Weights of a small transformer language model.
Size: 8 layers, width 320, 10 heads of 32 (2 for keys and values), MLP 832 SwiGLU, 18.8M parameters.
Architecture: RMSNorm before each block, rotary positions, no biases in attention or MLP, untied embeddings, capped logits.
Training: 657M tokens, 5009 steps.
Each number is 128 + 24 x the weight over its row's rms, rounded and kept within 0 to 255. Layers, rows and columns count from 0. Numbers have three digits each. The size before them is the row's rms in percent of the matrix's.

# layer 5 MLP up, 832x320, rms 0.14, rows 0-172, columns 160-239
108:185128090169131130144141136106101122165147128109115178063135123102099160148114099126148106132115116120149153182154133136114203100140097119141114104132145159156138132114165107062147099123137112126166140109162123120120145123139073107114126161
103:148151118124149139135114113143116167103139118156128125174112128118145105115119099113125126150162173119092083072121132118164111120148087123126108122146138132116129160155158118162147123104164159135142120131157081159111141113112083104146138079
106:116124152143092098125111140139147126116118133138127147121118120149143114156117150138165068127141128089102146126149159107146160143113133143145149078155148145100116109113144145137094158125104109131103130119142128141097145146104107105110111150
106:137121126114127088174148131112129139137137136112188137189099111091169132112146105142137109165144144121100106114108128156115101123138138153099104112097108106134121144107159116139157114159129113125083160143103070122061179094157090167134115110
115:084132143170127098108152085104154138159148162117114123134132097162132109109121113138122143146104171136126112155119105163078175142159130133127096145114142127121133123120112096140136142106157142138173154115131137110137163096137154136142133124
100:101129137125070152102125130127144108129139127157122149109163164129149127164128135082090126118071106147110149173117131165139158105101158130140153118129095088133119109156146169120081111138122111119133051104089138114085173123170114160126162180
089:134147085136110163120155149150137168128119081123120154109109115132148158141075146093097147151143108170155117103116109129126138127183078140108132161097117130121177118107132077135123074131105120112116134118150138107104140114115126086102151120
103:119127118143153152115157115133093158103125090117139155127161117105151129173133100129122099081147116094103105089123092146153166125133104144146108136144141126136107083102113131135093115136099163101140123103091180125146118143127163090131118156
104:111110148125130119113128129153110098167120111108143147100160117147116085157147093127119135141089143121144153138111083137152142153169122115082129118088094168107137109076141178112113078112193138125154162109170144112184140140085108142128164112
108:117111095130117126145126144132179125140129117137112139098145130151119162121095151130130098129111162079112087167104123160120115115151173147119164121137136089091126139149119110126137100128088137124112099128142170163156164132156113088130153106
101:169093091088122122127127123144117110139115096107158141165138104092123116184136080101146103153139152159144119138101132161147113156121124154133075083101133106133124122155082146137118105126152139148100126118128093143131165153164096118138133116
104:159135133163149154129096083108144125145118155088121119138095144113147153137126135157121131098115167111157130107133127184146118146150101138134162097130134127072130110184115108152162108133133115127159145113157109130113081128169134141117119179
092:132146129137144090125102147146127178114140177115087130150119127153120154121127120109157094116167112113102147100130131107136186111114137143144131117184196161160130105113146070114103151122141130163105135180136132154130146118142132135089133121
112:132116132163101115109138142116137144162141164140141150122139109104159140134153139107119094081128134135130134124161150126126156115094122113125156161135126094135116151116147165110107138164152168135150129105156152079105118110130172131131136159
103:101135138146177126127146140131114133122109097122101106119163139147134171081113146110158104113148136165091090110151123119132124134109189108141104126115113150133111127149167170108141139106119118140103107130162135129119135113136128145122134150
098:108116148120121106171101153080136119161116135127145159129176109096168189138147130141127150112125142105088145125112089128110089144141110157159122155131107149131113162110111105146157119129156106108109135170148118122088099134127150118127123163
116:126101128135111132131161132194099138148071097143132123110126132154134136099145117123145126105091146113172141134183129132114111104111145135154103120090088130116124097114154135110118104125148154104141059127166110159143131113106141113141193149
100:178114143086092135197138090143169126122143078126107149119088129117114166161162174150079104098116106095154131109128135126131086074124122110148146105080127138111121131114122129161109089134091136136141131155125169106162103152109161131156113137
089:105127124158155139147123161177181137138108142105147093147116107151135171124140127154106130140066108097134122079148145146126143108154110132128132150127182098151125116095099159176136156131109124139099081139149130136133136126159205091153144159
108:089153165141114116148125137138105106113132121125150131163135131153130146094113140148149125117176144146145149154146133138135091134103125102098112086124131132109126126150114144165162147111149147115119075155169122143112086096148147153146143181
093:111130138106164134123147100138102090133120139093101126110097148134082125137099094165135114130162107178118104148108146122109150153154117113115117163128143149115122130108150141111125127076138144070134158191152123116135117147103154099106102150
076:132094152146140105122111161127111116110111135097137123136136170184105089169150135137075112132119105132141160154144128120105106102118138137134116148120098137153132165113096125100099143157123135154135112095160125134139095109139170121102138220
096:155170121154150169131103131125140142128103125124110083081124151090110161083137133125148097164154132145129096121132143134146123142096101121104130091100137144090164132104119130108128130113076114150151125121138127173135162132131144130140104134
113:152146129148125128115131087123102120129165135134129161094090132161131115110080139120099170111088135190165144115195133084165121153136168128135170135102132130124152123181131160101141130114120125144158130105108168136112101119104136167148122110
112:085129087138144126082143122139172127104113153110142070162147128115081112117137144147122158125099129122120153097141128133145155118121127129155167127072099159113129152161086125155118144115163100101126158185085133131131154129138111135091134108
100:102121108155096133140152122115104132110087154172139115120169114110125131138143110161117131149125129114163076114117155074127137142135131142146147155122104114129083130120114127129129121116179130136157133190092123145169107183150132123124155107
109:096147135151137108091095119102125128132113087101178108177128112181084139111145129122128118133148132133097122121171112107102137136146135144148106159181111108134163189138155170122127136160113107113101132128093135156093116126112150144104081125
102:125143094161111160172128124157147151114112127172145148133101137118141164060127105109131132114119124110121143133132109088158128105127139091096123131069074107142118165144134129118110135123125077134141149124093109114175121146142101124121134107
108:167122099131141107116129139136124131109137059136161148148155159155103125136161102190159099129132135126164117149120126147163080133143135138138171115124078149182116144141127112128180120120081133172164168085114122138113127079105117154107126171
088:113084083110152156142156132144122136127120159079116146129145141138093133147166143109106176130141124135145134135132136164099112128149113165141121152097089162156116117089133169142136134147103128123097131117141134108139126117148108112115133125
090:139123110070107131108113127096131096106110148130143129117155090123145122152154138136139153117137140118140146113121135083141138121136129134112099157086073117136098110092129084145151085136168112154122146098104100107140134170101134155153110095
090:113156113116163123098148109135103119094102119101121162096146127142164082139094118143163124120122108162129182175117131093115137122090120127162123119131132158126104139140131125071108094148151136155095134132136120128101132138110157134056177116
103:115136088149152105145141149140127132081162137117175084129129083118121111133112161116086102138151123122121111148074163160174138125166114134132139119152169106132140115101100163123134082137146133101094118131144142086176158099118126124122131133
104:104192108107120063141140141126123121077137101114148184180106128121157171117173136142105116130154123131127148124115146146156128072207112120082133121122115119157155153170127139113146130138117114134123132137027105127103135133116114134110153116
102:103116128124145115148110144172146117150136124134145135125099109143145127136122120100129157119136132098132139106118139160129144129193124116111121120128113107161171148128155114140167111140116139150134100121132143102105103128102137137160126119
097:169158124113132114153122124131141092114129145143133103118125122103092174168104135104128115122142114136146149167135118108119130131049138132098123152135133144129135142161114112171146142121147094119157147133170133151128132149149111123121092151
093:146151097157167161118164117175142125144127143123108085084139119128148116133157137132175129109122083119130123086087141099164166123147121134157144118133141112124138123141120120146117102124154064089108116137104146113113141096124142133139084123
109:170143116103105110089106138128191158119114108132120109105107116082146136160101138081126118084156124128122140106151114145136121125098146130122144165092141075134133114123152160107104084125126129146102117120095117170126130114121111119113103129
087:168144150139104106138136155167126130112083133089126159155133081113147066116080155136097120114126124116109129128160085128191117129104149114119166107144081110133121177133125113137121126154149165092154108161145138132161105067084150145111139139
100:122127125129154121184132114135151157070120140114124132128102165123098140110131182154112165121170165148106130093181148148122121107126185145117118167115122177127095103110140144160097125108138101138148100115127115130094123117126083121107119123
099:127130130124117158134104078129154173183140121143122115104130119156118138127123107156108144146116144078110146098092152099110147128142147143139179164101135140153120109110128163113104131145125148115113136152155103123140148156113099117113099094
092:124137091150120170117162128124135120113088098090148124132104119081113119075161093103136131133154113071146126109101135099119121091084142120144199114095123138118140145145156124098131133137135116120114097144165124122161104129106124127118089146
093:107108128118135149116134108104119126130133146138098143113126133105131122063148132100135122132105154144139110103119147106167118140132160100110140137114097090118117136177093105106106142115146138112144164160072098136123134154190125120123141139
107:096147126145173138153143146114092149127140108122136115142114155110156095145098156170123133103175086158128150139140127079145114124110150127170115156161094164123134103120136118112125137140120064129105146107128086098169158069066112130152115108
104:150135123111137124126130096125116118136130090140109153119133172100149137125118098139166105129138084153143089088142141097090134130136114135165126127119116133152136115139138168132143130165120156084072126117102135157129137167158111079154132148
103:112176138113096130147126156117197107130158113139121108147152108172133087124140118096161157188151153123108130141138114121142134130098135102123110181176094128146130166154112186133167140139155100142142151156153129120112152126180110132168138094
099:116134104125123132149119150164110143114166132155121154154130131126128112152137097142123159129087088139132125145095149148107094156086093136135084202155149132187126148183110126157167137173137132115108130095131148132126119164104130152129076136
104:117130133123129109067126118113144132131144114143116101147127127159118107142159169098152116123136110133102151113100149152134123120122116122154165124132114125124127104154061183141105123119118107114167102155119157130144131106122103085140125117
087:129136091150137115133107152087134124121124124135157111070121102117129108121138132152162107133154096152094112104110133105132110134085150093144074114129121100082159116109153152143160174111114121119123179133130139129133089119109150161170131132
114:140124151112128121138113126134144133155074157117126171141167099112131163133095094145137144138147134177112173134085168178106122086221137144120124127144089156127132130136123122131146124167114171126150141140096193122136108137152135117099115151
115:089165139120105144145113099137147133128150155126114160110131140091120126134095102157118115111098147114123120132130093131135104152142037175128149085103178114089130200154096104087108130149133163128131100139122139147157182175130090133166139098
101:140126096090092171090124166117107145150106127136139125134137087121148112133115114098108116147142128131126116108134130173154116120127085109137119130140123152147131122146117183174086126107155148188147143146169120130096107185121074129120113182
099:135099115140200161135148154092137145120115086094150122118098074077074095153165108132150102132124115104143118159113107104136139141126135097122166138128113146130119128144159142096129154111121131113147139114128153147122084109136156170122131111
105:138109115120117123135129108172057082123098113148125174125101132118152155162162125072143158152150117102089130103159138108108148136094131160162149120149106162054134090103082168144096090140124110140123096147116153134149121111125137150148131140
095:134132110169138067161104143159106182151147164113134138127130146117075130118120108108142130130119150151145131088128164131143124139103139155128109153148124150104114151154131110124143080128122110090090112167122178115182155115078110159151118127
086:144117119158095132144141104130127092151135117142146160130120118122128106142158115114126138122112167130139135142093120136130121127166147122163148140131157143105157115182137086132116137161123150127118125113109120102102137123108094156113103096
091:097097117139146140130116114128088074142118128143138119133131151132145163126194095121132093139146131120120182174101121114098160111167138146113144147129154159114146162142131143104132123173110124101144167107127106145178116128120076155173108114
098:118142122113133105168150147122084157150144103129099100131140119133136092157141132132182158168101112149175107154139070138180144078096098128165122106148131124139118170118145112126150121154142141131138120152135105116114119139096144159156096158
099:098111099118120094111097165184133105148200110117137113132060172115139158162164157132145100070143125134119093146113126116114142109103088100093111119154101113184153131087128107134149106145115129124100118118122151123112141143157159142139131099
093:133143134119135123148138149144117148081129110110144105084099164096128108104166090129125134140118129114162140085096080112074134077104149161118105085095122092124133138131140160075133088160097128127117142149152079146091107117111132109176098129
097:145173096147097148161121120071166139121102147134139114081153147147110125158152136122145086137105118117135113151137176124130150082130129133125167116119125155134196141097101102175143121129124090121144124159072139093103147147105114133140106139
098:127152107134123121134161083081122158111105119150140152060152141150101139059132137110146136159132169161123114102107113142088120158143101173108130141098140108105132113138141088101114154159121093143148144145102136110098129111103152133102166125
101:122134103172123161126098110071173162157164106174113151102127138111104134123137111105106151129145168157165083112128173137155131111159111075143118133128151130127061149090098128147139117095149119106063131116135132163129129127134105140118089127
103:128159133120102153046123141155119149111119087134093121145166120145098156103145164120140160071147122153103137147125117115135152135132133152154127141124144099119123155147129122099139115113157131116121133102108127139096121128102104114110161147
109:122171128132121120116136101128127146178129138119103135187138085130148076100139152115129112104131139146151130151165073140127127109096118137151139137154138166160151112110133099128127176119147098146118110109146119149133139091077157141104131107
105:138127107118073152150139138139120129133118150116162149137114133135143125130161114137092120141117149126126141124093145104143141144176113107117112135118161074110069109101127197140119091119134144121136081143131080100147126159099162121113112164
103:097144134108097136115120170159135131118164080116067111123116109094090144102142147109123131157170142123108086086092131062127151142089162098148159137077120097126092102135138117150133112135147091134145116131154103138126097082109162108143124101
098:134146107095111135083101114117126156117133122121119100107129121100173162137114176153110109130110115144106125099107109116167127115118097132112108108158152127108165118105201103123099106108120117126116129158149136148123100148121155150100151128
112:145191113114146142126116127148088143164117123174097142082133126157138150131167122100133086117116140139133169199120207168136127126090117101095128121124122109129141142144139160111173119148127122146133132128137119144144095112145175156105122120
099:118133134096149150134139161149113112112171129124154146109160125132100125083134138163124132115101104129115153143103109140095134154115145103125102094101142098138137118120136127157113129110109133123151189134155116106125105109099151104109163115
115:128159168112160123123119131145155175114100111113101117132083103136132122155127110113128153102131133133106158128115118100103130107163131122096101153113146135151125154151113122104128157166103168115106132137136113083166094149132134147121180121
097:099138130174121127103134143115150156146129151150133144126159130124123146143106100162157127103120129118143089124138140072161140119135115139172154171111080050090061130173121088143154146095162134138068143137118142139138105114153158132115134108
112:141150120140123134144144171152147165091095132137147194106140129136106095142093149158152154122141171095104098132103127110102153115111155099118136121111112161118128152160123093123119139155084143119150111088153121066126138097158111112130173128
095:120134106091123164129138140126141097140171112119143147170151102081084091136107148117136119094141101108154162098144123120138164068110131124106141143172131165120130105123116103114163115149117132098132106118129159132126104125157164126156130086
102:118118110119134094146116115101104121095128119134138153165095099128113150157146147139099166131134122133135131105166099136106160142113123109124134138121119117113079126194116132133125074108119149123118156166100159141134128126125079121149104134
105:135081180123158124143106120156139135108140114065136102132147118159118113080127102134118136129128145086100107134140105139093149154120130140165150130125145123152094139123121120143161108145105135137130152113144132079145098140156142133093139131
103:138142082133138128122092132119130157120120130134127139121106086127062144143113116154051107133104106130176103133123140115105127113117145110154099145124121137117161132149122113095148081177065156161101119112115096147103129138102124129157124111
096:127165124137135143103172094160121142169168117150101146150137134115124156123133135159136101157118126116165127139096120147117128128145112112142127109122151160143118129098126126134082137164130124136130118103159129109119174099138128130164139118
105:099148117148131118093109160116174141153160131155142147119128101107112096100128130115148158113141105162128124085135165133114130109163132142121129130094113131115103139143148115097164154114107108116123177099112154084098082134102077166128108101
102:137129110094119112130069144094104118140118088099141107105097120127153115161170130174118151126123131119164129135135155138160148090099087130148140119141121126137095099151122145176128147136060129135119166161121159103149090145143146148171134138
101:107118112137164091127101174162154109114141129099118126167167106091148132110129156157101134154136081106135094169148117097136144143139161120120124102088128148101132199155141148098142125174134141112154102123139133143096139134166107128120099131
108:138123164165143110138102118150157148148115124128119119079159101136123157160090177108122084118149138095129109144107110137131146118113114108126130121129100137163129091107136188134125125096128087122138137143142125098144127126048119129151160134
114:131134091153120141144158141139142113097165111118132133166159107122118129124138139139128123110119184153159108133127153101113155113126143081087122098138109109155134144162111135103150127157142100146122141055080145137136083184121106070137143161
099:115183136119095141138126145113107180106158105145121133103119161155122147126104117110166079117144121163166104118123119109138120144112124121127119144177113102144129109140115121148127137079181128149137120177129100159126166152164148156126135143
084:109132090153107150120090129149154123114083106112149135109136068109123093123125140157129141114134132179138082096139122118139129132135114105180115133137149086134101103133118125132134135130141175138109145140144146139098159134105170152133096124
104:082138141153148112119172133109110128118117136160146126111093117160151134157105128103137193118132115102107136150106084127127148139141075169133142113095135122104137174154165163144128153078129208116126142165100145118166136116121118141112111164
099:138109118130137100138133120164119139130121125075137127132156141187155110116101119143139147127110142137111146105135139095122126154108119101118159137116124102133124198149151145104095138150110154152103107121108102128137142112160093107131139135
101:096087147140131125108145170122114111132109136108148102147111125112092111124118106111150126113140106128141114150108118091089083152172147124129168149120118120135151164161174098139116093136151125102127156089144101085097105091141119137121124106
099:130119106120096127118171142116115094136176133116145145122143125140097182102144164109102138144131123159158136107091155085146136145112113146154162116125126153106113105129100118147111203122109132100110148124150156124105138141114142098107111133
102:126131162164141145117143090152131131131095155163132130110105096181177114117134134164139101174130145131159152146139117144126120100135144167143127140143130122114114147126157132113110110108136139129129109151135123124122177149169101134129130142
110:137128161108105114128098089116088112122136106191145136108152205146145151181112139146125158120120134108145147154074129160112157106156139149105130162093158111140076080082127136115164139127119112107137123116142132138125133138109148133112108147
103:109113106123099127109127132110120123108148156142137176103106085132177134113096133098191074111109127144128128127139124147120148140103137174124106073114170150121138157098110104157160117112136132137143156191160128113112129121144103105143155105
104:130133158096126155171165119139095142131108155097163180128120124133123132131132100148153134152124131128151120094113088131135153134137120097086112143159133143131130109156121144132149122098123130143080133096138147100156146116117154110094098146
100:122118110112142101112121155106194172142117070086132144113123106124104155130133159124144150099167124114142123129138165113143130118160113140145136153140114097154139095133145123130111143164187157156116144130100113173092183099081111113101141146
111:148118130123150133090135100127099095124093107113150167130110122134097148090147151133126121111154178130124127111126086121113113146119096149139153127145087108129073138155115115112126119130152130170139086129130139116146066106145178096116089115
109:126137184147162162177132132097126153118142168097125099174151128099127125159082117163163128094167138118155097119119147124092113097079122165134114148180119151115106135080119141101104139102142133113170104141114092095183136117115107142137155116
099:121092149144103124097150097118095166141116105105133131067130134117101130129146135158089127144118135116087129126146151166105135116181164113122125130177127152088153149147127124077074150118154118144124129140165140126139138145113187121144099120
097:125168115162138140120140117137166119172128139147127121099148130140053124141125113104141115081163133147120128125142139129144166108158144147109095130172176144102128128107152131187115176133165167124095141158061120102133099157122139118162115089
101:168151121176153167133111135145124131175146115128120131137085104105149137124152080121152088120118108180144137129106161132144132140118141148125149142121158106148079124146155156122104113161117138141156121103159155138143104089148119129112108141
100:125111120127103110149106136111169131161140138150137144146119099110113127149127104126158187160099144169122128139145103032149110161121085135138103135135157141108114126151137103135153135147151133112164145120173130171191133144116140143131132128
097:130102126111162129153160139127132131146117048126122095167117100110128161121153113138123087094119136164130157195146119123082103082138109115130117185132093103089158159116133158169117148138154160158144123149162164145138131107114125096099149084
106:168099144131141121103078135068104165111153093092113164121168116119130170122108121146165129109161155137131099102114145118094140131114138118109135131113162084125109114130134096153109125148159130134145104146102098164130130148097090135111143089
082:132138152154122114101125143105128147100128134112103143147146132137133159164117119171137133163129111175097133120128168157160124119123101132102084125109102098128117123096112132159176112154135092136125105146115152131131176184131120104098101149
110:123143104127114111161159137085142142154124118121112103104148101116110155117145090151129115110142117131128107147066122139117110179125146144167142088089115096125107129127120110121099136082126168115126151135143124144108136121144102109114160123
105:143147141123136103148124133128149124131060166079127138104125125119133126149097133118117165081126097151133141140106170118109138174114120100125125139105130094096135139101128153121133137129131117139107089115121122097147180152160069183128164141
088:170135144169090154138128135135174147162114107092123129131113097122130156125124102101126092127132156166129085145139124111149095167114107100072106132102151111149119107102116136125145152127124137126135142096088150127131132134143166141120114153
102:129140124104095120141088119132169134090134104081181125120133121108126140138150158138154119126149118134101138106133116109098143096141125115176124120098144095168148135082124123113115106148126109126104123136145132086118162133140108104113121110
094:102106155143151095129149097110156158129143137169109147130139129105126092146127141126150144131167168139149158117139141147075081107118139118108123138142152139087138111148157084133135130152132076100099122179137151163125144113119140135142117120
108:094122111115152142081164077134173125125120122114134171097171101170136127126102120124107164116097115195160135131149163145140130154144145151136123157088141127129152147116100097159152107156185160086109101142162105092111131139122114112151148170
098:152090109159122117115140153095147138115120154148134131125145111088144172102096148103121107096081125116121148145126159069085115092114136150137076090089140159091078110098153148126165117080106115141157084122153133165132076120115115177108137119
095:142076106104119150121111085139165138134140116118133127111151101140121148110151092127092120106088144096120097108129122162125130119123122132119113085149133114120164113126124125158129123171139118155135122211125114093130124147084125107123169094
104:105154091147144129100138119126126164095151116126094141124126192138115119137138114137156142126108175146178093123142124120101107095148144135130092106145071125125129144122120150118100122119122165133114132145097102133144127129126128108167128145
096:141118115092118117102143112119123106120110119149108115160138142100140077163121153143124134128147161118128149121112121151131149163116160118143140139119114114157157139106125129101140159126114108096123128156125162152093100084092104097163101121
099:166155110126156114096117102101077096148144133088126135158169076100125116148136122119099144127108120176120105126138126189138093123127127176110168137142130140134132116153154145105112149143091152122123152161110116152078110103149139154109149137
097:118118130157120136133133088189092094115125122122143130071137124113111149087155153086109146147104127120110151111121110090154132121107147143150154110151136147130109178161112105126156104096159096122112117129130110128136146114105108151148113123
078:112103116102112114094129103132109133135116108158123148162110120137140140125163162136112124070133185141142190108152120114113122150120101141139129100113145099140040125103129134142144174123096106145139107102129137129140133157150111155147135142
086:162109153154107131102136147147141141106107099124127106108137142175155104098124146147130144140108127098142146139137137169131117111164131143106176159115194076103084148147178116127122162114133114145133123156136137122120156112117091171141131115
104:144178105106128143130172078101113123173115124141136090123118116112117124111084155176105101112113121175108174111178093109125137168096107134121139106112145111111119149126113082117130138099129149119089091137068144175117129156132119126120113120
109:129122109142129138111119122135142115063150151115107132123155105105122122087154099157094114120124148144161120114147143147120115122067162185145111177134150119112140160102116124099136103129104159094141129106136103114141139131126127105047095115
105:151140139115130152087146120108092108141159157126109096121146128108096154146130142188163074108171115128143085151122164133130123131080112140134167111142130065122122157146212131122138165125145131121116118149163126148132098153155083144128140104
096:119113126120149143127111098144163118144174134129114117098136118120063120148129137149116125076165109125100081134150127153127151157123155135111152117135152103133113101097143164123119144117150147118153134164112093083137099142135064088134133190
086:149097117117106163130112104093163132140170163109129150080159096162110140140104140108150105095136081113086125149119149098130171092118180104167089101160096120136117166128133084107146114092097112126130148178146145124122111120122118093136085119
103:123129174122117156145108135114117102138166090127132134145135149125144142169135126093166096139081147148116115113110169115131129078098139145098098093164123114108141151130153138124140159120129160117096166084144130080131118115117149143119159115
106:173112121163100114145111177080115152095152115112150160118162148144125108141113105112098107145166164174167127131132118105120143061121113148116122122088137133114139120134120142157117106111150130123168133068139158135117158143112118161144137148
096:096122068152173110146163113117113093144092127107090117140101119130106110191140130076087142132111139182134149113138121109134105139158137158146109152125101090133103142130103135139120143117124073112159104094154126162133110101091104122121119126
104:107117130134104120108069125115121124135141091092143191154081133134131149142138084101090158134076096141137124140197107137125122090123137123123118118140128130133103125129171091110104137166158164097078123108101123108154125165108136076092123103
083:167129140109093146148127134111164115199094126122151132126104159121079122123106153122091141148138140108146117127092053164147151157143100141128121183158091107130098125137095114081096128088119147127114122123109167131109095107148160126183159067
102:111154122143163161106106138130133136117114091123068152138157146100113142169107150099119104088108122089163125107131100104166153102160133112105163141099148135120147144117139092097146125152133150105117123120146097128166169168132126108110104111
091:103118102118118192147098107173098110145128111135129154102130145125120137112116090159112111162167113120117118147084136121134123141106159117094108059133151149114134128100124149127138182148131124144120130092106109161114091111132113133093044128
109:126102126170070153131141116113144133156119110116133119116097157156123126112186116131144124109120121089095119144159154142080180158113140134167152150108110096168159131155134114142148087099170125141159152138127138140113134100143106124169137128
097:155119158122154111123114131127117114100152095115125140106111113130124158114153126103133094195173121158155140115086125125146159119140138145140126145157123139138131129167151165140150132135130132140144103126171112112134099104148130129128090151
100:105112132179119198102109140175130138088130090140102113091135122132196085122149109091137119142115093124128156079146138146150149150141137097094109115117140149132132107102122124152144125165107149179134075164163137097151138130140171129133175134
099:153139200152173109126158135133119146117107143097148149122097139205151131142097122133099150118113091099129139106107145134134115143114140116120157127162129175131131081141106110111121148112117127160177122125172148156125101083202112095168118173
105:119113113110144085095148134128129127108101105133169122118108153087150124138170126099092145118092160158209130090092106157144128160099129126111122108081159129155135128129121109136089121166118151116120138141136148133094168156069128101129155137
096:113089159132114130088131108131146138114122134128163161144123141104144128165108141106145111140144137116143119104151116131128136104128095102145123118121149116173128160160138107093103114132139128107135133079124174136108157121154149164122110138
099:125126134117143103124114140140091111122160116117103131158103129124160122117093129143104144132110153126150144140154113156143136102146094109103113133104136161137161150128119097144119125144142109139137123118141135121091099190137094138116130134
087:147177133118148080096136198109131140110121156123108140177090127168122141131153110137111122141109124156125111124140101130133111120136125112128107116133119128070134153146149125107138082097120141167128181101150141113108134132111131163164094128
087:120086126134108117121159172143096147152131122157118119114120121117117157127141093112121133127129076127118086116107108125124140144116083103141137151122122079153126122105161091110095124089117137092119163146131103139139141148139134107112117129
105:135119110121126137122110114138142159138097115119150146138119156136184118122105131115168135142134161165140155135128106173085090097105161131141109164149118132102159155140129122105147150128097158094141099121114172146154156102060132123097127109
103:152126114143134115146115119138108138111122127113137134101151088130123121143144153157080136100112123168148122097157123170106134115099125121132168103133146108188143100138164141136140144105120139126109081161082109110161116169160124129152108163
113:111110145132169121129109112151093136139173148088124096091087064154133114131090150137100108111130113101093114112117145112104174138113136116109067122110123165123155137114153112128113123095159129113163130135153162144134122140101128085106138158
099:099098104168119088129115112126150139140104123140155139108124106116098114163105155166123135135127168149113101122154119083128110144118139150079122096124157138070130128146181122122131122100082124074161108146080093153097092127113152140151147135
100:125083138130098134097174120120152119103109133126153137150139142171097144106109143157111105146121187128118159138116168107098088076112155112134114141115111100132147126137143164116086108157078117149139139139118156151126103128131108115126139186
098:120107132142132114124110119125139169118168078113134122134101138135111102091123131148107097122123096114145098092127119083116130123071128105114098108127089111134090165142148091112117181126110136124156120092153156170132092146134117159137136151
096:188117092124127114122141164156102167115129139095122158093088088094126136136149105119115117129145160138105129109134129155133141107132144178103117156144121076115137171150145146136127136162123164090126142155131117155123103099106189097104127120
097:145124119117120127133092139141097093146108104094147099104095148152130141128146123143120125120131089177105114134153110148101124120132132106145123141109102129115159143128130130114130116161133191148147085167168144149132117131124152137137146138
102:146122089138119136144132148156094099137175158120151141102139092110067152123127149129128091122126127091080178090124114110145158110155111146089137133136150153109127120080138079112149064150108125150132130109145108125112090152141164101163122113
096:152147133160140153124156120118143112133058141140136122137139097132077127105111150142127141169121126161114114105151164129106154142145164168152148095101143154150153084140155114142129085097171121103156091123139111108116165124156130135170138145
115:130175157131080107157158129166112094168139148143173152177062121137108141119103128142117132080085099090129129157112107145117088154126108137162152083132115124132129153204108131144170163137093115137161101140122114130133143099142081062126100102
100:146177104120097101148177147089106103133082166156122111151147081122139140124142123163159158154124115164126159122137120090168123124146117086146141123153102138130087175129120130084149126150123156097132137131097100138144118122128126170153125104
077:132122208115153121135107107135124138124167099145086135142151123120174153146107090137107119117156138140133116132138132150154127102120134131111169159109100138121136097107111147144127146160208140123093119127071120149128147168139171129131120157
089:080113142130124124152115134159110134174103138125116136189134137083114167111081113136100118114166137151115132122115125152142118117123114132106158100129092131092082110095115124130153144081151095158140120098127136125075132104129112144113090096
096:164136134172152116114137146129199106084110142112177164157153175120152157110160162094140123144115116132121140134094107084138110109139148137186168118105143103115149103144130120103119107108152112121101096135121113130140133125095101125100135075
101:106159116133109117166117125116116148146157079124116108154136105120118119126191126087149136095127147147129124168153139173123152158137170150148148155137095161086106099093124130106142122132113125132184091119147138117099110099149142170145170125
083:134157099152143116126131159103104105086131136127108164128123112124156100124134109129143128156132100095145106121118094137186157094108123138102133123146136100137140107138090132108143137127103159088130101097126155092103103103170140140097138139
104:135108153115119131086136118125133149143147130138143096149098079151090100092153109092078149121101135150124124129098134128084063101119097133128127129172111096147171114163128113128098117146127122135131114096161124123109109109151116147106123129
105:112117159123116139153149141149166111132120100128145089143132128134153116122143191147094151112134148106093105191112122103150118121112121111148172100128110143132143152133129101097130132111128087131130143163117125119128164126116116130138120129
098:111102112139122099085073116159116087095149128135107108125144147106147111106101098151125105138125144138136139119164136150164154147118128095116126148111182153153137147090144099097105081128123088128138143146112149131110120121156126137130109130
093:120125147096175128112118142119120132089134119125116144093140120114117162103150115095168112138097121153171102120121134089158145090127107185124119096142076160133137136128148142132131113145128127125135104153137115099170106116131164114111153118
086:124129164126122131185135183099101119145123121092136093137159120128157111119092154134113156123123158150100112121169122115145146114093124130102088141129135095128087128148142130136100067154105091168122138118122118138118126133109147113107117096
109:123079145082137130135143152161111112155179100135159081171119114125126120124146142117160150133141120118093145148078155166134128148135091078091142134136107141158145157138120154109137120116149119141093146143135142052129092113142147165129082175
111:137176134140102131146164133112106127130126117098117136115179168084153130108143101147167127127119126152131111102113124120108156124057136113113121130127092130127126070115138139143089125095133107118148153160126113115121124123103151162113130109
097:098162139122151132120122126118118081138143133136156136176116113086120145155079123119147147109158137119105118159129151139124115163134142117125137098147066143127113128178137135161094152104117148124152118105104130152144137116118086131120120164
100:130144127095133137121154178139106114124163120072158119125133154099105162113101092115094095104129180092138115082113153108070141170154127162112120140159090136141116099100149111138142121096113134115127148158121091164150133153106131120144115148
104:123086127133137123109089159163151104090081146119135115109131096102146148148128156127156150136115146141095151070149187130150096130111116111094131073107109134124137093131082105134106103104143095134129106130166146122076125107103148115145119111
106:140155138135109075122092138125101141136112127142162125136143128135089154103153154146101137109149125130130159104106170126103142137104122089158117095189140170092137121098131129124175174163123105123106115145110103164106160054091150142155189136
099:126136126130120114139113112160172120124120167101145155101145107153105120156150078159099126080168128152138131149130101120161102110147162124116105176148176150130156093159142075171141150135128118142092113075122135091110116146126179140139129167
103:144154143113095129131135128137128104089121119098143101158102112149147116102172124133105095130106123115137096127081126122129119090121183155172128123173100096131159107108113140109129130121173131135093120120127105131153134138118164131112071109
101:101172138104121125085129075144117145111106123138164161126102109120166123127152106101105136125146122091155095129115134120124127117115107157142169146119149129125107133156112090150114101206134118161088127057138079131095119171153110156144134102
080:136113130141111164162105116139137159133139095116108153165124121142172089086131125113112117167135174121150124150163095155117106125118117065078144142203156138150153096172104144075131109103104148140140158146108095162132116113142160145156140103
109:149097111133156125097129125149099135119148137154161124128123155144128122177126097148140123149112156117165167145112108115122169102110118115150143122117134167102124148174138157138124100112135110104140136132150140097096071119158141086159092076
098:154134095136138122133171158150102147151138093129106161129170161119135156113143127125146084117110106110129134079122112125146122165104208118120091119125121164137125130102143151149153127126127142146167138100164166131138075157110161112184145113
090:110145143150125162135166145125110145143093130074107138123178136088166109134141126117136140158106172106091145106148101150113140143127147144124121116125107097132122099099149118145153099112115086153120128126128106100091121141144103130145106154